config.toml
positions = "learned"
schedule = "wsd"
final_lr_fraction = 0.0
Each number is 128 + 32 x the weight over its row's rms, rounded and kept within 0 to 255. Layers, rows and columns count from 0. Numbers have three digits each. The size before them is the row's rms in percent of the matrix's.

# layer 6 MLP gate, 896x224, rms 0.0708, rows 53-134, columns 56-111
105:097152127143155156100137171118154054119135173142145058143140097133094098097255119099139126062155077141109081116122089194079136109115183142100081144166151152100143170112
105:111149201151119133109159118103122162139082153137134123086063148092123100127108126154157175129154141112117111116117126190115096149139185160125127131118133082145155127147
094:177132135104142158134144125137050139154114096087194120112097136146112131160161104078058137170108131135149145104157157165118120140095099159079134124082105202111121209105
099:138165102095153124148133194090124091145148133169134145119089089132134142077113123097128115093064116114204160101183182120138134138159106153129126125139196147149090059119
102:076060136137189124179105100085041118152183139081127128162131117157119146113132101088112133137089154135127114064153141090139102152112051097126202040093098127105175157154
094:144176109112100150121147128118093167054086110141168187102160127180071161149121078136140164116164124068098141063124169106110140140204177123198152134170146153137096111128
099:163155109147092151135075118161106065166090131126173088118140149147151136140157071112145136155135155123161138151150150142147125077107098104111144116055058116105151126141
093:103143205129196121119041113137110095145161090123149145139112174129184156101085128079109105177129166138132146139116141094140131090137143123158155132163189033126144109106
101:140151163184132144121163095135151143150174104161122114106146096173050148144148181104114112130043118144170077068108102088100098118126137094132129109155094062117198088146
096:176127118134148074102113081131113059097076138084105155158164143119205157103146090101138065111200182142082198137133094149106155156117111176101141090126200129146133098056
094:164108141109155121109142202158143139104167104090131181149112159083131085078174151158138113084151091087080093135138177100092140149139149155061126072102120124090100150084
101:157137167156122123058112113140119099121122137114145113090094141118137142158151135105160094159101092173102147080091147164078109155044180116146127157102116105166122123203
102:076170130215188193098169090113072166131102080181122089155085170117169110095186058149180163134144110183152122129124136116116133099124057110150144160143121106168138099215
098:177140185112162165081142141110089175144105147148155150131129139165127085086129138090108093175153124091143142135093148142141079154130137079155201123169086078117101178128
094:147102110117179183172112067186128118105114127078084093101123080149166162118170170103127151161133150158164083105121116131109107127054081099089141139140093079126079144114
103:115136163150110129109162140079067162091125130092091108181117099107090116110204125134105114118149096152151145143142074134116206102098103153134056129090107137108098111111
100:143196054080104150176117151148137162116111100159127191169207155124094090104068101068094152121109105136150087160142134093129143137150156122101147064124164239141092115177
098:141088094129149124076152128149136137151141117089036115138098175095114177145144157130129178092141113156169095159150120157112160168078079136199108186138126106136124116127
104:164104148154142143123101165143099114197098177146102106162129126216120131117158109055094145149137145151121108161065117162087114103096099128201079150145110156129090055114
097:154155135164125143112141115113136046102189126135200169092029158140149195035165149130130130169127096138114158131122137140127099066071097139180116132113136139164144133135
103:157147105150148152123109089119102158058142127158102075190094116091158106058120135135091147148138155120095160147079125193094094050153095128187138125142112106142048095184
105:151133152146118152133141205064171157121087136102140168075108131101101057121114172104121143080099103162104137172093082180069127159151167113151114107178086159114155161129
099:182083103083121118102126107135148120104157113131139140136108105137088127086077209088064111110114138083092137101122165142166174102154160115137153135197099126179125095163
113:101121135179124189117127192119085156128126105095091109130150140173113110105165109082091152116134088129103141145082108112081153139101153178075070088104123161123151149138
102:182093146173095172114144227119149151135090159220143114103112157129170121144089109149170105148076119122146126154152159135132082094150152099109103127156138086116116068156
097:067169139133098161186101112114157081172075095138081124110162112099130156139086163114129146161138108013147094080173145177152154132124099119174128186120126132129113124107
099:108125063160050178137120177122113151141121084177119135123157162143084112129186113060105159151112124138175167119080126104129165079193102165091088146103115187183095116063
104:110127133093151149102124193119105142172124134113058138148145163185112138093146079134111175125158166113086117133138062135073160151158148145119104134129109186136090119157
104:082161203152166159116127150078110122126153135117110110183167160136107144055212098135107135072147141144132194086116100110121151082128092135118165129131137132101110099090
090:128110092132089133112189101110118225123094139093119124145158144105140103150084119094112152180161155094133159184099116187120103114183107168143141120123173159086098110161
093:134161104179142125113120163098080095162196122122124148150139108118121130123211155072157097078164062147072170182062130129093129108188092133110070134135110166149131181146
093:098111195147088104126171117081152157141132167135085080145147102161144124179133109178131154127104098079106178143154125126152136181092096194152083098094168146174065148147
105:123116105148134179148154179097124102095098142119105126111120139138142089082186161136170113134140119116112128108101087089084088128127076112107060120136109110151160158135
103:157143152142080164215166167153159098144135098144112147151137110102143134151137104148136137131166137119197156149183093158082032128076114143109139127152131127142122102176
095:111132154155097146108179175130093167126139109149132090087086133111102146130166103133099167127133083085079095143097096100119108161115156107111079132066084145158138060156
097:099121123149148161135119153104153130109146143185134114160122081094105092124135182133134127126122109190125149119183134140110143141073130090102111109095143182078157132214
096:059089068115088129095123140145152078158176121101147139079107134128164198142143144107176118103117069168103131103148119134123159093115200101100097109126122134115150169076
093:150151127162106172097156134179152152080109151138048084193153147169181092171110108195150152090101092104167174178122097091133123102122127133157134129144082097154074116148
088:153133155109170085107056178163116115146169097107135152114098130144122075174133134156106151115059169119076160071113103164135089126176151142106107085112134195094089126138
104:146118150116112143114124111108154086113153099125113095151127110133204094148179067151187138116116165157114135070134147156162092114112156141110131134132134128100183176136
101:129143077121093117085183110161194129133100184121124157085140097151152155081194099171071082116111109118117150162097120145089103080166147117102135127110209069164127128092
094:165155155120115127116122162065155057101165101214092128098134124192090151095118124100102151084099109136176103161102117107082149074193114132065168053130108154146188157133
103:117078184068170128138148158122100120131104150168151138160150182138142146146159203086130143091109105112090123107132148061165133153139091184077130135149142156116084113101
107:123231048078130139142179161107141140074130085169102124138146140150156129119167106142175105135109053147116089152078122091104142098169152115104148108144110109148129100177
099:122162140184091111094142177133148165114078079138094117156182112113139144146152138070062142105104114122139133165156100096157134078111130117098149185137093132137135121146
101:146116116119168170131182120163070099146142107158131105099136130144111139079154115160103105119127110089144126094134033116067185083130061158124197157078126156175167147108
105:134149210131171142126142136116147106122195161137158145144048170176183136119172094093137161059089115113098097121167168095097137109134098177126114153134141136215118159131
098:159128150182131131149105144171184093121168209147150168151151125115119098143155063125138159112145112165110119107097138124138152062087180136101103119087139145069066107146
108:094237088145097164124145108094104122168157121112115094141174103106145113112162107081143140126173170133104154099124115184127169081097087171147147115152108127180127151185
101:105156140079090177115191123107126070126089145093118113121126098145085099064164158155106102119106077110162173131189129132129140131161133147010119122055138147137150187161
108:155124140153110110140231199111156143079124102185154116119124095128133079070134139212088128137133165090124101107118137180157122150093080099169122085148132158127188139189
102:092165146139132147142090103166112183143175143123183108081133068099102122097131080126084132152070157126179113130061129201130107117137070153184166108132182136146142074108
100:105162090157109117126152133086154166111104166131085171178121089074175090155117096077151163073141149120107179158110129188109129113078114192129148095146114100104059087119
104:094199127143134141113191116074110120104168118085083116119147108105143118096147175082057109101143142138087153128133083153129112145066168145111068113139124113118117102135
093:073150089090107135099214105103087178129126134092083155153133109142072110131129091166127162116115168098144169202089080126158129123078144171145141092146104215152155132094
098:140109116141148084089154158135132114167204147100122112118096121094099169110109107135037175136131113081142077140141140149143129197132125137150146117152154212117095135084
117:147108093116061127076112127107113211117122079169140116156153120111111110172115135133122119142185125184118086097097115106135141164109135140106184125099155123162105120158
097:117135089159187084075176138096118120146121181097146153134104145186136073097139111081070120078154091111110128188119120086069118166145172112124100112131162132165072069125
102:140113158110187158033150131151114081098119130114185174119143123130159135153120167110135129143132158141098037140129156076181123118161113106090131086153140122222115139107
098:128139161074129133165145175116133178102105128115119158072122100152141121066089161157137162071083165038131166157117081182174112107150143140113115122096110121206090061113
103:068153130119116110066181199090107150113137131124081097067162078093107091100187123179156130121167136150088162104104110134075091128118129110134076110134158113120117142139
096:130147146130137104147112116088204120108111132082176107136131125128097140077171154134103140104173142129141095057137062143166043123164161165143148177084159153128067129153
105:135144055157087142178143141158138138136112040182097178130136146088160133169088137100164113171111120122158163137121150100152164149156151071129118157144118138141095041093
104:127157161116136109111099130112125129108114107075167200063155168119121121057162117109166116091171146113089125195142125124157165128125140171130171081173156164143164143149
104:113102097150071080118116160091110166169138116138165088169167095173107108128137100144177171114136123088115138120093107110109107149150085147176093109132089142148156160111
104:133110129173094124172172115089205124176159119132133094065094072118089138150100114143120091108100147129129103152128151103101107108120179119109145122135122120100061162128
106:107145140089118154088153140103196138065166097118182092139092145120119163124075189155121154136170132109121098117086144168092130104120139162140094127105102058175085084163
095:116150182182130151166127163109129072151152111095093115146125111129154128044169151068073103082122123139114111091092067158124123097130137184115154124135179114163111183146
099:122132093153135118092147196155069163137121164125076151104111148133094045117118170078129089187188147153154177102024131111134146124137196107122177106138148144173107130122
100:173151131087123183066152122147146115141143136118107119164074116135174133091171102133158109165082095121122120143180064201154104100116052139134113066143059161168113162133
110:153133098170083146108174162128107105161090084160088171069104094154140128111120183107124168116161130104085074114098051100103081167143158139149125112164119102151135159119
100:129099111070121131104121114139084174146161146140155087056159112118122105131159112104134118067145104108169119137096101152171119103100131067132111103136124188127174144087
094:098142121176100225129189141117155099141147113200108133130115143149158093148192108069126179137090092152155129126162158076140079139096118149098114167139137090149143152165
093:101137068169169156179186097124153102137144052180136116175120113098109192077202158127077091080109041184141134150191099153138117096078098133106072187112172164126103165109
097:158084097162124139142129182122111160105137157197127075177115095118155101107220143105146187102162146098165184092116085164149106132108062071119143181137115111095117074136
096:100145162164126165139123165128074129141161139187098123168182147104145159111146093051122159091135158136128156073094096116094186067131162128115176139149166141174143067173
102:110150114164113187130133186110080024112131158152166077103096117153091164007183135117134131140106102129165146175083059120132147143142167137116070128116147161146152138103
095:111180106129092146127163090152123104161119123071181104154142082102145114091086111107124152203141107121095105106132111121176100152153109154192142194158111088163142148120
098:177135076100130140142117124098127144133133138146121115085118168079079168113138108122138133197066161134122095130123158162154101096139091176107134141088084087102076169098
097:135086130134113119175108195141186107147128142154123179091133147079119086144188138122150109094139124100138115149145068114133117131116147111116060096119050100150151138096
098:152172126127170165129082140102101081107177154092130124172076044051156096125132135068104139163144156082156138160124083103175099126131102103104145108119181095123131107096
104:085142097151146141099167124100121124150140108154199156160093111115125201040158156125095119140095109139121127108153114085129121040136052081093122118171108122170109166080
# layer 6 MLP up, 896x224, rms 0.0683, rows 53-133, columns 56-111
109:099118111131100141125140121128142160111152112135146125115150164126116140158114056136106113173058088202153140118072096174108105152123095032160135162111088182141178120180
099:103116167108060129110133108190095149138163139125114159198124097155139190064162080111126115142138120184103191067174142121135178165133086061095113131116195132130129137087
099:172075097092078120167106132126079102153127138117137157068171116090146180085148101139122129137149083053165117131159156136191098148130149143110116149151070063116181122125
097:123135028141127161095144175139178180101233143128163116191079137123071143160097148145167156159156071106082092156107110164140106125128165102093153110117119132109102085105
099:134127055121059142074096094115153116124119099115160075118122097066124149148078067126157097108186124165105141108169179089149129060118140125152106158198163087117097154104
096:145126156149157109107093107141164077121100114128096103197071201139174106109093121166100144159107096111152117164165118127183104153147104069128130157181159039144149119149
098:085133049130134105087153148102129139154143105170159115196134105111076104105158115099140079123127078150131139131114141174103086145093149096170130091120126153146102084136
092:173193117137162118106109135150070198131153181107089150118159125118104145089149063136086103077149134148102129140164128121128112110095100178112105100143108102171153210076
105:180221145132129137178112170099105182155119100097094115155172084126140164154139125070143087150128114121070125187119119117131074096069079149072154107071092158149089148135
094:104153103151128135115188170107112140118170148134159117102120105118089143133111143136104094147111084093081084125163089122120157096099107170088038189159098083136112183109
098:122119127115121174136078138111153109128157081151138095109031187084121105119185105106141109112086082117138059131102132121116102167170107105113093138101161085166154148166
100:126103116127109182102119126107153074140190097140118129127113096126061111112118140165169116083119123094111141204163117134111131068148133165113082091141115122129079192120
097:128132137098102102153063178159115146129126134156135134127093129096124110124143147111150072083153081096179140180128181168118144120160206176086095111037172105054113097108
096:138137118184124073078156149088110118119156137157159139140113129167139068134089171112146098122082081133108122093102148108183122107084179108183167123153105149118129141034
100:065066129141154142167089098170184126190120146131089141128081085118157077120111108081091120140128148165149135115113140110103137143081087142146109115109086145159170092166
101:122074084166107135099123144105112157105135143135108170187121091106154177120066106106133174065166072156126143137151092147102189083119128100129116156142151105119147115151
094:120117094076118153158103099109102192146182129063146123157163130128057176114124123102130122132109158157141138176185182120089172131132159088163134101145141174155170162068
094:094184201155131131093184075162111082147189135161123111148093120103136163029170120133110182166125118122127176134150129116152117097122111123166179093167086151154148172110
106:105119124117140126123155139117137155083189137139074160128154106110056141106132108196173093127091144124171162152178118063094119102115133116126152134146124087196135146122
104:093079118133147186123101154100098137090134179170131149099118096105154143115115139151141145145131100161142137182122138067092147133158121101139116131136144140199112120150
105:089127113169126148124123065140165118179106131141068088176095098131173104155143121109099079181127157172085094128133128105154091132082072117148142143099093165110072139071
099:128121138101045134137123154132122153112140123167120082175121108147124116181079117113215077174153113053141113141153145149130136127125135168100132115079141131109089133088
101:130136123176144144119165110159148174162051189115180118148106163114153097134151117071093136138118127180129148149115154147177138130140101088122123095109137114123129124102
115:073126132157062186158129162128115158167134208160150077114164107117120107129176119060066151115117118080091116085113164123158126087109175101133075179143159152081130143063
103:159059190142147163131096094080176147132168145105090068142143105138167109122100066079158054122108050129126137154133102185136121187167115081133151167213174083102145128085
096:095141143117128097087140115115109127070142129161125103138124164122205116113109117116069164092086135135132166105161130110152148119102137145130141163200143119162116114124
105:090120122149108118172175117107120132172155102126174131092103101128064156192153095140157142112077142192105139143115136110115075123085117186085172123135133162105152154137
100:144112134093117139151135141126120131202126098117134106074157193133151168202112075203196162133139155095089118115115087122132163186167177174136098100106075171078160101144
099:084122141146153106066141208133119123050103123148100119056129139147104100176123157175113138167084162133052114112074101124105146161179144087117127092147169135104159176113
095:142199178122139152100114139121110127162106077136122086122073095105129142110153081167154095124121125152143073120081115121056093098094123171118140145105127175112147132177
099:145116196121120170112127183112115149154122197200092134126131156130098131082148144111098121129127102131188198156094147152085065108157116096101135142107119110185111116104
097:160070119179108088101125175094142128072159114087095132091088096176128101131152114121108158103168121082096174112106120128150197031147187098097091162096110095130160115145
099:134104129125092120121173129166077105130079094041139150089098118094127165100077118196111157128093155179106159097129067122119085149135138114111147146135119147172203135099
103:189127103105077138147115162134145130108102155078166146048194121146098146154088106145157108126143095145150150125128086145093090150114187164101140123121159111155130144145
097:179168147148134130084081136107160086131138130068137140186125104139156119103154126163137124112101112192106111171061111116103168121110104154183153084130143081176110138115
098:120168137160100104164138113082110089129146104112105144148099120076153113083156083126125131131133149174122143122108134123041099043089082124195069171165108031119130079115
094:142157172098125135131101082110076099122083170119059132105156187153091178109111125122097096092202122104150145100171152077135140132133114154136152080139184119169087124166
097:103170116190124139084085157100103157092147089152176171078093066122083103163106119128136060169092119157097156160130125106102077166149150101200117122164104158133177146179
090:104094112149092147159126129119057164130126157192154122103104154129098111091182062057184075172166136123164071083068062113136111189117091121126091127148112097096100125158
100:141146062188170139158115114140118157184190181128069093086126140086135162149136160133125138185135164152080117109132115095117132115165168153100122133125140081107146142132
102:120144167150073140110107122155122127151152120130163082149129111195096139147108139155154113121102097148172157090088142072155076145135098172129185134116122147058145125117
095:143143113153108098121099151077164129074086177134117059062099123115081124063145120066101127148161115115176113134111091154134089138098086137104107131146127127094137204134
096:137134138152163131036162087108186143075109146129146109097169123115118113106156171153065150131146198129124159095117171110169139133117117129153144102131081107168037139140
099:085227093150116154154165168133138092064104039112159113141134088119087102070142143100145111130163085119159136176098154107115124074133139132121124161102118077168061134128
097:090086102197117133098085169124067167142127153149176192116128080139047097138180127114090162129130177166117169070126119095120154077123116129120149100137153119116132138143
096:165142152107173133127162082134126173190099165144151120161126154154139145077133113118103083111137191087141154148128144116152104130134137107156115147132066092192143127151
100:104171080133120099145152129133110168168150115115126181168120137065115076130137160149146092116149179122128140123115118182150131087148135075098090091145107106173108158107
094:191105127171126078100152142161114099049133062081160124123113137127153125150134164144186101144158110127101144082136170104186129127140141136077131164109192131115087157099
110:075150153133133132151115093143122109064138114139135164088181071125194140095134128093157127119140099167103110105132170111123158131097075194104119153185164118116171086186
107:150104114124116184095104089077149123117124156158160151120162113154104153096142153151118101199098141122147101145177203137156121162137149127141165137105168097117130103059
103:095133098097083095088113107145148108183107167089138118125189150080085102144163114111107118198112116057068122209087129119133162131165131093095096109077117127131086121117
093:146137125109167130086143128104152098142071177117086159062059108129154138114130119184148117115151146068161169150138164183132111167111136069118117096109146155123148101092
104:141154172129101136137098087053103103128121121163069193168102111134185106121132053120147131142120164157071168113157124102134147105094064111171142211126127071109102145124
101:133119134115145123122126131141123136117136112153127109154158136108160106096099124181148121161115103088107185158140089152103145113085150093140182181167133086126133104093
095:098173101093143153111186071159134158169171084088140156105157131135112061149135112132116157090103111164080121166101148178163146135161170143110160136146148158124150128095
103:177108078122123105144155119130162144095141151149079147151142127112107099143152167145127126141106100004149122175153150118139155165158186109142119107061161142137124110104
107:142173152070121121143107163170164092115077226102174107151104137138166138128217126095150119104152131129150163097109064105117156142128092153138140144105141152112131183175
105:158137149103139125112113105223136085120097134125128126105121126111109115155188140138126101176117194140178064172139087155119121178145121140118125160081143071143145146116
101:123139042083118106140110143176096069089097115091062172176166150152179134123137143137172077097122115126141130128162139082140138100147083111123132103083128142168173136091
092:160128098129101137079163070174121161111151082166112164149181188157145110124093099121174125189169137104123170127156093192068122135133136158134118125111135131195092083134
099:142080055137101122145170092090181133138090139215060099169118090139149125127142195154133166134164130160116168129073088130125161175116118154078122143100122168116113118167
099:100113152117141083184075114125165126115116132126106103112160159171122094107162069136124141186160122066196153117139142148169027108168113123152117122109141100071096167138
103:144102095122124106176113174147172156152132118115104174128159165179164071119126181095122106186133139128173144130105149102160122123150056122068171120115135124078084145071
100:139166117102143136142085099151124070109179176076097138124144108100141163168090171040101079152151132088051104087114146128112129127097092090137098087118149116204157170108
100:170092061134146112160096148113149087099124129124149090146076144142111180114112126120120110158171113171112158156115157151182123092129060133165132151149124070182118120088
099:087149133142065113138174163137160175088139101106104122110131118061200088149123168098145127149112141130139145131125133179143105067076115154153139138168138080130127071190
097:120054097143077077094142113202136176129065127122135115202153132122095130172163145143110189124139109146139146159121033101128140135127151080098149115153159086149171071088
103:192103156096198118126146159168154073123059074097067157108138135142130092132128157110121113089129150102160138133097099142183122145160134152096122116074165118141105158083
099:114083154055159105071160080133118117151054160151153178138128094099140179099092151132145157145185185143154181132139125075171165141129099131086186136167177178144080155180
095:132135078179091144078140175111130097150134135107141111094117101186137124119178132103091105079172122118120097094058146136095144159168130091118119137112124093133135181122
107:156147053083140080140163179152087175098122115107080160189096144132142124135091147178134180157117089081129128136165140120132143148134073153128116180103134132105137146136
101:112127146140093151129092208136165138087103121174116109123140152146105097121050172092081171230096097120180127107129166148112174137146124100121129126080091094073110107128
102:092130119083146088170111125144090131117073103094114158127154171120105099108095146162111133147162096060181054116116110146125122172126156107042144075100151127111095094079
097:113061105171119177143118148152075112125133162136035129162159064097087087158086108151141163087176138128114142094102139133075135131104092129132123148154092106150133122162
101:163113152170161114099142105080097133088193132103094168087204151140153091117161189100088129092139165155094107137157152127111112192155131094091086128152162172102126156132
091:161094116164144148149113108097092122155143133166149136106189097121101135090099134091055127110151111160146135087154139126159116188094165100180137150128155146085194159200
106:122168137110145177128123128126163163147129103152137125164123121101145145130148101140105113107135161116185210164139123176090127053108069142171167179120143103098093132183
099:152122106140157154133163124182180154133168091111143115141087128146196100100126138118124131129150138156102097110120143129114174130121108185151090186106170060101160097149
097:112152090154157135125058099152115106203124126163123247152163126132121149107164121178143094116100154159174126124119167140075147130057098127144151068057071139127126124149
100:102067104118148122139138129134120092173206129167131113191117115100104072166080097131144109192131114107159179131129126093125144095126181086135167189104050167130161130116
098:158146128171143156096067203131137115157104150144125152151138106139132120147076134108136109118099163108117205139085078103101101123133127126117160107081132134124067076115
# layer 6 MLP down (transposed), 896x224, rms 0.0666, rows 53-133, columns 56-111
108:117165168130149124131105138110101097168119160167120110129120227121130121107140111134168112137128067129128065110113084134121175147130115066088099115121134133138077134135
103:095102153133145092084094103122123133075091097166146096113113104106192045131112177179118117078181124135123098146108087083093124129168145167084125112131093164130104091137
095:127138186189173139175152121144144098169142146130106158139144086172120101138165106130145090128061145180090199119139156150070109130152132131104145170176119210145062149101
100:190102117163126090160079134123098113135121130147114133086139074165104147085151161098073172154091140134145153162147129177102118191138092128116095137096127063130139168153
099:138125210164141100162143113119096061185177137126052170110109150132142112107115207110096174164110128183099181102156152156125115149146157118104175130167132100097145115149
097:120126196157074166126188131147095179162134147168158124103078079064056154142133138140110119114167156124106140077136126147095116134157144147121131114172177165103081163115
098:135156173101142094099153120070118125111130143123139090154082113129137120173132124175088146084101131132137177150082170077181155151161131141110150141091142206115137137130
090:123076159145039140164153128112153065171113065115178111129164150129186121175097163118142143173084193102169105125127154124093088133169205077114132177164090139058105109149
105:173149133176131109111179104156091092155152131108112206096100092170116211172151135081166101109113177126118083207184142138072079185134150133154116116148076073148186137122
095:112093115157148088130100118131169154112109119103100130147173120107149087129114134113166114128105116182120103074095159104035160140115138143142162075115185082155170115125
097:100113176188154118102164135143091138110098155169091134190155153163113117091096088172142169090146122141112123164127103168157182080098105128118098100142182159086045156097
098:138114121152182121120146110154116128099163091115109124125037158163147051163118135152172159164169097151118097144102132095078172073143156132122191108123135149133181113151
097:142081179090207109117117092102171200061113110166147121104115109119092066106087136185118145147120153123154148129088137115095087109166068128148134125074120120141102163082
098:115127150155151063123108152156111126115168107114154091136165136144147195088201125135105098153074160131102081166154157137171088167154073168147106136144127156157187119195
102:156106088159105105061123151141110148159125149134194084162131121140129196173060109118089126168125137104128104169116156151176138115178128129092122086112137084145076182138
103:157152125085127118105110155032148181102073092145180136154040212076098169096140138186143125105070183091134085104141157111139172128150113099190127131129055104135140137118
101:153122101121084131135160148148168112137101107107110169094158135081122078113190159193093108147107111111082158176189176168197129156104107128151118184136121114110096094098
099:164157115142107145148081096097164187164116152121139137119151166110076143139140152062170186098147124167170147115133131173119111119078133141177125114072179155099107064134
102:147140118132144128125132097165084132190110143132099125121161196163170106107115086085137126129151169109133133154094088136131113121112155108103077064119135122139167131123
094:095092170174087137139172111196092106094188114120164156124117101144080127157209163100129156139082145085140133136132158146188108125131150138159157161157097148122128124168
107:132137139162132111132093110082107157152122123115124059122125122163153136037169136098068133122162188154080146175162155172070140146141151155141135154138072130145100145147
098:169125167144150108183108180112115105176143128125108073154144119140202144194116147125122127101102082198102127117109070169124118128047106183079122140177126157156146122117
102:113147102125073173130135161125150163136141105181120172097124143078110189109121121106124090097124134152067143100182145118137155093079119185152080128156113156142094124152
107:143144138170137189136125093128159089161145184178124121166093092060231133165095095156143140138077148156153114144158141093156098133137083054161159194133091125092155081125
102:077112067091178120100100142140160079105169125128149107187108112128091095165125123185061133106094161147113065093118125169140215120102121120126067136141102140098126157149
099:132087113146125158099169063151165094124134147169081123105147109148063122168144146118113146092180093051153127098091085162140114106187085141152139132132137134167099131207
105:118095099127128096169126167101128141086178151136096164086083124145157072166169165123133159106164130173172138169114147142074078103156153158108172135098096100133138177151
101:119179115141131121106118144106146097058144107120098100114129080106076135121102141097118143112098105119146123115166136097119099125136056081057154148105085087109134201100
103:159066156125127110137149128134077167053142107130102135120145178072064129107128119175097089124185150148063180156117098149126152130131118154148151106053113109092094133070
091:146116108149127097135139150087134146127092182132118127112185119210215177142150103075127118196162139092080119170136184152154146157152206128153068112073116118072087129106
100:179130123123140139063101091058147104094168135150131136069153179142097100107138108123126061111100071189177216094140114106087086122153097119066092109115119098125141132128
100:122151157161098139148128131128131149127165099147148143120176088135195116159081189153139114115088097162137178125125142163100136090093119155134112071179164128155174112143
104:117126136120181089148090130136118090148135086167048120101154141120138134099101163164102105165149110149120114143104156159122141132141109151111084069110120168141209143154
102:125096066152117184112092099116089106132176181139120115075098116123114141125135178136109090165132128083109099120108139094155145127188146130091109081144124108147083130174
097:105169115116137057090152114076083130170119132130132077145097135117076163126079064151131129125117200065107101107152200161149136110104137135122108082123147125126186123139
098:051125126106153135125126161132189108142125054155162125081094167172161171123071158112089107172155181109175079103128118111123179164162177141135147129052163129152124140139
096:126087152182196130101130139179168143134153068078152085119139044142150141126127126108101124163094140149143151109126142144157119131168119142126143222161130148086157108115
099:159072166125127220127173125166085122108132127122102175127187139155109118114144123117140098076173075122163116148112143137154143168116068106123114087144165100150105154149
094:168116113119192135094101120141160104144139104054089128187135147125126093134123128147169169086123128180159125145165121129097157080172132136058129136129099127182132109152
102:083112159086185126095122150107164136090097075195163095119112151111094091126111150171129136158113110121109141193115157120105125141105134090109118072155192122098087124080
103:201125157190175098112100187095075076192072129087095163116095112122135162131128160152161164145074172141081130137177156091186151080117097125130132172104130162147151114154
099:127104117103136151105148129177112132132133112164118131108143119061112130141129093145076150113106156100127062116141158107094105131125104061181178042105115097142152087155
101:023138122091118138140124202196117100178184115177108122140161130164150123142080110155132034129134111112149088144139091129123153114130117121149135116160133176141146138112
099:151133107115164193127142108106122102196157124131095097124103096194128124125085178121150104148157161167143132131129129134113152167134150087165143056134135102149124119133
099:116127107108057143129139149169064094132148077202091076135170136091068159138118140123116176076092139115121166156176099132117163095168138142060139165097077116183112129174
100:146109165136119079114111166088153110126095078115148160097176123106131133200135164107163170135110127162119147171178095135164116099115181078197067122106144161090142147114
101:132098116086133104157143130124141132119188126182064146169079087190122132160139102102139156105104131075120153138152149077141135132068158160138143136146189087054196185147
090:168118134116110151066096111118102163163101107109166178074166096176077141118127137116085104082102086169153164114155111217113059154142135139119147068183126127225142055130
106:131081092096198144154102106173174198076107209119130125125117136096127070087171158131085116085164132117076132164120094093083135183184159159124139113119140153147126119099
107:163151121124142133129075158081098151108114113132116155131158082143160117110151115076129187176163137139093047080111110080137116121120128061130181100163166116188109143131
099:062192133135080123108130150125113144085168154141085172125082153145129123108127157137111172138173136141127119152113131049080097178145090178198170119166157120176109145128
097:143071106149110078107100079129092107104137116091143137134151116144089105101110112105101175152081089085066147115099120098082179142142105163115183133114147136161166126153
105:160135127110111074173164158131192113154115096162132069091108139117164124122111132117108102097100128147154092115138139106102180175165143143159092122096123113106110137123
102:104085094110146144110143170186161145107098143130120082152166096094155182119150077169123136074144116095122135119132087121106147108090132068111189165141111079050098104135
097:142137148169122070191055133108162119112121124141158043116121102102125152121117116167146126122181082078140131140109149096129138103135085163164131115122108071181132095111
099:142126083113156102119101098133137134092167144128105182141161167145100089125126186126190148119161089164100193099204079111122148106083105113144083172090150115198169099116
110:159152109079123096087146122124107174130129116104097136101098089107118127119162130133141149149154159118070158179132169158120118184146147139124125068123183161093099056129
105:167114114187147123071098111149099092094151153107123107110143120132124128173141148060111111111135132151143152097136137153115138080133144118229169105108180080165139058131
102:164135174099080071142096161169112131150112118175138105080112119139116089141127117168098109130098149145133121115165105175118154154108139130171127132169162114075109137184
096:110139140148082173132083136130118130168125180127113126112167053115117147175190133174117123134101105116120138128138133099155067146076137146137177158117124152109153103141
102:228135158142151158097138103102063164178199151060126093096057166117113134123149163116140155138164106117093155176065118169067093150170149124087132141115124076120149208154
092:113091144143112137080161165175094118103129109182159129135106124123187168123102147156108106121115114143066150125152189129075200123075116135079135124116126109133155138119
104:130139145141207081115093138106113147062069158120194117082103113122177089160205104128126100140153149097136143127119143145091091106127114135134130130144107074172129180177
103:163095105141134131126176155183136137115111122169118125151100193140129095097110072192124099149141057125149194093169168128123129139117133146100149129091122086094097083113
098:064165109123126174142160140088148117130153113181084122094164156172093087131117148105157124137068121140098089063100107164074112133095155120129098116165119124130141120186
103:183058097114161134168111127157154098162153119123139142147079145211098149109073146119141138102149138137135096097114122122112114159163129140083186163097091203166152146091
099:169161156136107144088137148107185130098194165145136124076166142080078138176129149147089100133191069143143120152109133127090189057118196183134103155144090142125168112066
099:144122095093186091091126080133105152091043106101132099114148138144067112129115095141154160059141112159147129107148090171156159153118126097163080117120129058134092122086
101:108139131155124128145142085124164061131167073066137080152157119063189127152130103111148068122143096138080128127119180120098121118125138136178124115152095104095128100110
099:134085096128090139134107055138137154153110116109125157140178153098108151096121103144184143188141098136134127109086179100098105138143131097114091119126068144089117134096
110:132161183124113135116095183128140153123075144127108115096102062091151112130170069106142092144078117144067105152145146025170141159107117161117176145133166100120135128090
100:175186126125133150125130116099089166116123139067112093136197164115123193117148137103157147126204128113123054086168094093165092128100107167098124110155138123150138121147
099:128143151106079046140128144116122121170079191146085119104108180175113163110134114091049115090121097132130135177100103115190123133147184184124094120096107140098120147114
100:141161096233118143098131113095155090120195111142143129161165093025078159109121120120149101084094132194107116127136122155146116072105141153144090166147159108121110166074
101:129127085163102162162150149148141140071158109147141095177155118067075207171077159108114167157171090130143091110069133156174097063100101171123093147145146092056148064129
090:152090137134059145081075140096096082071115102134182131115092096140121070147126172127151118143150161110148112172124136108177130167121139096150037153145141134158117150102
108:060179066179103169150143116134074088149147140145120163118162111075140139133139119111136174104121117110139165132187100151156154073154107140122134136160166134127073131157
100:110163110147153135115077125101139163184098135162113143146150021169118144174118142137150105108105181107117212128121123154130098149119128163089104143120078163133173084150
095:199146132118182181118189144117129174083180176140157065166137192167149119141162099142191166038141094120068168122209125060187156138181124125138151125161157103196088159160
098:159139153158074158117142112155149135146093153154131165185159158119173162150098118125098114096136119197143100090145073081112146193103142127092125094126138160121123111118
098:106161099123136129115136140087147131114131127076143094090054183059134153110058208098118122144127102106116142176145149112119153077115138109140134177124110121153181073118